Each number is 500 + 25 x the weight over the matrix's rms, rounded and kept within 0 to 999. Layers, rows and columns count from 0. Numbers have three digits each.

# layer 6 MLP up, 256x96, rms 0.278, rows 18-40, columns 0-95
491541491498518528476496484517471507500493500499493486520468528508462505470459476499492451471498526540542470473491485489518534479490548485498489493487533495487495479472498484443498494526500533509516463501466527516480540511496513491517501495501499546574450470503450504468506497517502512521
512476520522462503506474505461517473553504503461501505468528498522488565485467526536519493462531514528522524473505464493497491497532484547509447530448543497474532511491536502508525508525513512508545509484486519496501498535450487510478512537471512503500500461490499541478489506501535509527
529518479519515543509468523507494493465500504500491490444509508456504519527522483514540508521495518496478540507525451519475487521468510522486468505501468466502497501485457536506545437493462488461494479471485496526516496488527517509520530455508532500473536472491507540512515475552489470486
468495519507479552540529484527493487518492482491488487474508483507516524483510507502443497501489526460521491491500529508497511487470484486504497508560510474517478555475482486527502506496462478520518525506506502528493487476507518469581477479518514505525529435516501480536517457471525536519
549541513495502528509484501471485491486510545470481494495477539511532501474482525488520453503518508506469547505464527548488464494526459540531486497467474535496510492514539498502515505497470473474517505501503507498491462483501452538513466523529480506506517518500503464472471519499512525484
473491534544503515502506481551508503535506458514496507558495464482498508504500481494514497494445476495439528518512491477536484443523523504505496444520509506467494519458541468471476482468505527500523487525509548503526506522517501469518507439506481482533523486493489483465492529517513453487
498533534525524502548517478508499483510481516486546470470479542508462557528514487528493470542479508515517542477485532499539492464537504527499524491515540509475510493530503466521523522534529486516531452462557490527497535513524475479496509497456501501521536504497495493511492527479524519491
506510499485508478506542487528545493514498491537454515516532472511478502519482496561468498481483534487509503526535543498500499524524503522492539461515530511488471549519477495505534525503496514481492511504493479480486529498519468539534503463483527469506456481486503481492464525489504505489
494479508475475512506488533461493529520503544512477518518500507490441485514489514488507491509549511496547482526485542469529488517491499509503538494436553518479542428471521512515498511502491512482475481485467542518501505469519533495428520508462516552532507503493508470521488500520534492486
496532539497460484528487483501495537501484498486519497503532475531536517503500508482487495488482526535495474504497498512469522523542538480542510533503487477514511486542554495478526457518490513490503462526484557465466497486506497527499510512495514474491485480510461480476510507467488489462
488507532514477519518501467474524476493525499515451491462460465522477482500521502510449452514492507496492576498502525530487499472500519513497518526513457459476487476498455487485509502473500437494454511483481510511506512510519512537474503527464518532469510499509487517500507531519549519491
498494532507515527516556477463498490496468519490481517541482465512504491484537529501507511518494516514510478512533488533544517534475493513498466477453526489482491510484476505514543522500471481513468522568498485504527421510521478522518501527550476489503462502467553518506478506479478471515
514514497568490506468509515519507504489509476531542547559529458471483526516542454493518541496465488527534512464522527488528521525479498522494449501503477546482529496534508524497479504463543462528467518528491471533482479488525501501559509537489536492487490505507501463503464538508467489483
471475485500483497497483532472530570496507477481512528478461520486494515479515499503523564515508444542503523503489527504487518489506502546502510507532499513485502511535515505540460555490492523532524516513548499489486515495505503474487486524549518503457517552508447505524495448527514503478
536492492498470516476535487496511538491510510488478537514520494498493506496479556514477508507491495485514506515507479544474496503528587549464456532528457534486512524500482542453518493504491487538481535483520541498517524505504495518457522520550525456527491488504496542483524520526517531441
424498536477565519505517524506495492499511527509552482507458484475535539472513476445508515485494531500481514536539468489526536500533463495510471496517534511476497486478506528504528482485557524479521487501472504503470486483468479497479485506485511502533528511533529495476528497515485537504
501452530472515532516512501530478419484511530488517511506499485460485486498503485477520497552471536467500516504504549524511501522467490440500524515541470525492508493476490481493548484522473495490531451504481502466465524487496496521512501521511558518490499528482526451475508509496501473497
469528518505498480456480497517502513455498487477536499482476515527459504514503493486544517450516508450469480461488563515505475493498491459490480486498509499498507441483474429484503469486499489545489476498549537490504471465496490489536467503502577491505524485539473534547501540504500476473
516487539466547492535507518542497524503488455549493547508539472491536534475481475456493461538499522470497511480445503505512443436451495523483493483499489485497483470485518479515469507456514537509516504517475502525510534490510489458503487491520496489495517496499486544477526481503518441497
507519452560518532494495493512495471501493464503473505547525443517477550480492504503497523471497494480477504537488486493452505463495515503438478473502433469513519500551511488514483513492491492465495506483493458475471530533508501520505505514467482489506474530476493499440526502499501511496
485500506459486458467507481505482499501514486496513550563530528542479490527514465486459459546518547517503463486536508522473527497496519490514490492538441453525516495461501550482480475538567452502517515476474501479522517510486487566531469495535546511511527531529484535498498489506501497474
479515471551517458478503483459499547493499508488542467465500556496518491470494494506481515474456482507472453543469453518528521512485469482514492445459507457510495486496475465484498524561508518555489500537458551534532508489513496502515498524543510444497491479521463503522514495468497517488
507507497489555566505529487497541479548484483532516509472513502506500541489518521494556493475501510533485530483483509497482479491500507518525476502497507478481476523528501514510478470493470486493489484512467540503515507479537503496514487521475552517477476547498527477566468498480519476505
# layer 6 MLP down (transposed), 256x96, rms 0.236, rows 18-40, columns 0-95
491479467533518497484484507521529512495506461517483440509494509542503486500489426548462516547479486510505540464480550518549480523514493501494525501488505497503494481509513493454502537455498508513459497497528490515493465480489494487476474505500508564537483518494498472551479506559510472474
484521470465553480495474495494502499476523475490500488517523487460490553503536532462487498529543537493537508448469512529523488533500426476501547490478515508460453484506478506490498531519489537496477473546519504503503526542513522483545517504476493510506492511502487468505492462509493473497
511460467520519460507488519484461511494509501517512529450497496491519485525518527458526496521545455489468494496539510514496507466518528451523515463488533448497469493489510504477507490519528481479539497562502535509541508524495440511512538449499475506476518530505466501527480493552460500505
496548518497562486538502504465543527486483480534508517485517494570471470474500444528490518505474487442495455480463496494449528506504466511503481484517442529498527496513492504455491539504517515505486493486479496512543497455515519525514503561534521508530502496485475487484501504495457523518
497485477492525509569525513504524520536531509497450525510510502443497437473495531519487527502441478517490515509446496507495490507491502495523487506514506490482502524475514518524519484531502496463505454524478466524514512455482482482523503498503512489504510493477485481517532526512473530471
474475483531482477520489502490507443521469502463509550515505537526493431537508477493474505548484547498489525493499507495491480492521505497532537488518542481485478516481536527491537470505482539508494530530526506500502466500496485479499486511482503504487527489525462557457494487497492471496
487478495494481501483546489520480484493411497497547516438541538520507488506522480499495463527527522446468468456519515516463523534494496500507520506483481453492542515501521472501486480472508509521493493466516535520490502490536478519525496519509526521511512506475482480470502514506523494512
557497510540514506511550474495495503516516504519508456507466477499470469523498520508476498502521502496485508502538528489512511486497526465519475463499464495510465464497530504454534537471512446531498486541482513503473462505467490515513548492530510473522512492492529479485488486478481543517
489476524472544530470501498432450450495503470520506473475541510470518476487520503506533488515490504493555514497499543503525544523466520493507548482453484524504507505501462527527539476490462516481516485530449529523548512478458539514477510482514500457487486473499501495494483483511532472510
492508474486484469512488521532492520490517519498538448501496488482518495490515486531458528477476522487544506451516482507510501481483506505529507536455495530509506534552494480548457472509498500516478510493502490483493519519503489493519498452506460482528529529482488518496476502548501494475
478521538510516527437517472530497534476497520460465505529471517492501484481475508492447515536496515476481499507552544489523503554485536522480483450462515500540451497505514490533477510510511496485503507516484518517449444450477511494522487493539520516499511499480487539456501532508509529490
462515498523509512509525474520437454518480490535496479527514511506508474510502489498525492516419486550485484523543514506511437519521498480490493479486490502532495524531499535503509460541513511511444466526458502531514481504467482518542504492500508498485470499453505537532499480489549486466
510500507466512542499506503446529502448480463520519477515518494508497512521452499521506465516518528491533522515487466502506425486526490494505503490467556473476520501492456573466487489479520505479495522478534510500509493513486498495533532497481486503495512547508516475474513513493463538512
519530457507507489484491482524459480507467481505468530523509500487495505467511521510520515520513541483509476470530539524566487454531455521494492517500557503445491469493443510445475485490493478508519463477491519505509509461522503492518522460504540512508493494532459513520501526498536516488
521493449503522513472460492486482496564519472474459523506470486470489529473551493508496506518501512468502498485512481487455454509485517501475453519479504553511524487479482506431531449521506502492488507521499494514524504498484544577535486510509538454494496463534512504485539494527520479489
448480472514504462460491502487536456515498476461489517512496553465476505476521545496522502510483533496499497504510506486508561477468500550479509499499454469530502484478485498469457525523506547492510495510571496520479506494497508485514487550537481519529507495499482477470511484490505521487
547445531512494513514453485498502443457493515478464537556480498479471521521501533485535493514538479462446481528506501548504468500477514489458519500498507517505468491505482479504505478489530519559470469493534492516505527483506487496548508534518487500499534471486479483511532511538474504511
464500492522502505515474549523482545533478521548469461508461470445509471507497475543539505465504515481494481516480503528503516453444504439447464481511532507526544522507529511471521497522480496515487499487507508512480513497487482483508543507535467502473475506505478515481489496531507537536
522481476493503504471497507475505491461479480507483523492489514484480486448475557464414511471502541519517509537478539541506491497508523510498499532498494532482486468454505455522489522543483496572546485523494516523499504477514481496483535497486495531463515512485540443453520534499517498523
509514477514483466550555491492475532489559548444445499530509502472514511465491469480507521514501461500501481500487535524501516476489525523534444494495517504470523527489514468514521499526504495540491478520490470526491474466475483523468490506503480529494519502486503478523465513497489520458
493538500469536465466468503488490499479427496506515524569448474505497520536540515521473506437506524517487464477524481470554488511478455488551548505515511482484490507505484503478493510507481494482486478481473485529497497535542515538516464479500502480525504503490526494511544478530525508501
509517512468491521493523528496523525495522471542565472449456473526499508497508508537486478519472504477498506530477433529491530470507512514517470489582456487530501502471526488496540516521503483464453496472532514528487515494466481493506536519531447547471467484544511486485493488495515494477
505516486493469433495484534502476489449487519518457514496488488479490477544487490479478517511469530478513486486525480537509525505484538500502518491511506508540491498509539445505519520499551515512501492506556473466487473509493542547491477501517451496531510492532475534442514514522470511483
# layer 6 MLP gate, 256x96, rms 0.269, rows 19-40, columns 0-95
475539519533554497473507526510494528500524544491515522504537461505495484529478476462521494514477510501492499502453467488496510498481497515490464479497468504477514549526460489488484437479476500497501506521448503509441440471499513581462503477473485520528526495498479523489479468529500440505
479508456493493512462450529499490488508478505450486499501485482514536548520484476485504530471512540507485480470506482451500487516510483500488463453489491520481424468506486476523519460543469469486512455523497487506469463520477520509465502485486483475510496486495465534463516461500495471516
506481476499516537456559512478494514495505511473494513496470499469513492530515520474528505494507535499515527525464473517538504516514486502508472496477506513495511515473496489533482469414511510457478494536477506487505467502531490489446495472482467481516552532492517502457466488548529492501
479510500511516531499485478481509477540479517505471486484477461499551499521537519465454506516459487526493462465520526469489518500500494500467482518481537531478575543489513481478515451484469502493541506539491505531504483516494543476509518496490506480505490489472497492483508455491481468524
436506533516483487560487500503472524493471496481508515540487475542452494470491499517533462518520472502476526505485486509465523449540473502520513491533514505479479527514511482499437499521512509487525501497499517478489471514505467469527515463482474535486469520502565504464501539488496492474
501464503533466477487472501474485555486515526513514503474529485482495505500500499507492525488518518483502501505537491505460544542431476528520477470487523498482502558493487497488501452496501513461531466433507547500517515481536528526502513483487521549528466487485489474444505514489506493504
499477496465482490467466508543499497511494479511523496530535486540506476495524518461514474492523544514474470464525468502464507492514463482487507492488465503481515476492467513493498466478503516459460506535473543541489459502486476463514460527510444495502475517514463490525542515540443487490
509502491520494546526501491566510502513483551460523486506480493463535510487489522528467533498462517463460539460531471517470514518455493519537478500540488505485477504487517465507528448517487502494497487531508517505469514525534500465498492547500487483481496520507486521508513540475506460512
479504495519483498517447513503482523487486508567498501495482479497488499500494483515485449465466515474519505501508505493498509486479490505513501497437508511454476492572452456505470463521514523461532510497536512437545503479504483484509548472457499495521511466435495509503516488465465500485
519474472525533487543490492487474512533528466507531546526523493476474501507477510493525478472485500482517497520514485502453543490525483486542533505474517506485559507499528527467534484524518489529494487484472532474475522493524518500487520518480515472515517529490512506566479500515514499428
483484495503441490493476509468500541494467516515507494494488507478531528507537515491477492490507523453495516462503533493450488537469527526484494539554502474513489473473487501498483487487516483498523505457487516520471513544502474520457526450492516488484498496503449513505530509524480506522
498516501537477486509487505557447519530522541479512503488515509457453498519538481449499530516516508523523517507530506513489524480489480511495501485505488526540496482497495471509499508476468486504504490509560447487464465514492544505440460492497480508518463459472491504513537485465512465504
523507523473521494475452483517473531473524490467513452469525461496487511483530512506498513523465487553514496528490480479537518507449526504497521542501465497461504501521464482503490425495523516477477520524542480477553520502458505489479495497462526502494466500540517531452508470522501470476
486501490480488508534492456515535502469509517520527511462545491503508516485503454513485474484493521486504534497519502468527511493479467494515517430519516490487510475516509493548507524476459507493483491491498485492507484545527497485502518469470508522511444538455478450522508486521507492498
471454537480519479468483505516458493505562519524564488483465476506525526472504535499502483494477514513522482429469523523519515468456485448495484491492481490515529469445461509501531462508495530489516474519496498534470500520522504518484481479520489537535496456496476491472523515507495533476
540480546470506518474503481485526487475439479501492522507436491463468502488488523495484510516470508476491478499492504528521520493526537461519533450508463498474508512484497493514502465495499509489556505491501521497523532525532527530473505507463529502482438535529537478509498493524490471474
505510506488495536482478466528518519498497490501529491544480455506485506523504476449492504480474513533477522519485493495470483503435558501514507441499514501499531528486488472525489494468493472501439508493494492489525495497515477520463555489550480476479517487540465547482513485542496471524
508475451518527433536527523496467470506443473494536479457513515496475505482495493500513508529513498530492496501483508453478512514481484508494533446527485514511480493552495535484462482484472453489497481502464509535474504463512509484494531493456477462527489496480456457514507500461458484496
481529515518512493498494514493467517560475531495510486507465533510502496506550489527493498568503527469498487487520549504517530533475503544529480504490476528477490524516504542487506516518506456501518542518488493449512489500523463508494477500495539551464494541479468536556485513534490475465
510522500481483484484483509488509496491518499472508488477467517509502460514483522508501501539498532477477467490461507502463457447495517484511526515441455516540462496480500482530513516481483513536546505454544534483494501558556504490480530510474497487498519489513543523510464482412469464539
569520538489486480479524484524505502488547503495501479542489428497496501534520503484516549539507508492501454469501513508519513493559547482544524482521503520455498530472529514518466480473468460486500492493503482493474506514499516486480542507502480500505466487475558514457493497467519476495
500497484542511528530516499502491507515518527485517529536496529510500509497518503516504475541451486477498490508483490454533480485501494500484509509501458527468495500478473524494502472490477448476482538502443522468518486518484478483496495499523529495479507466467497516488502502445493506489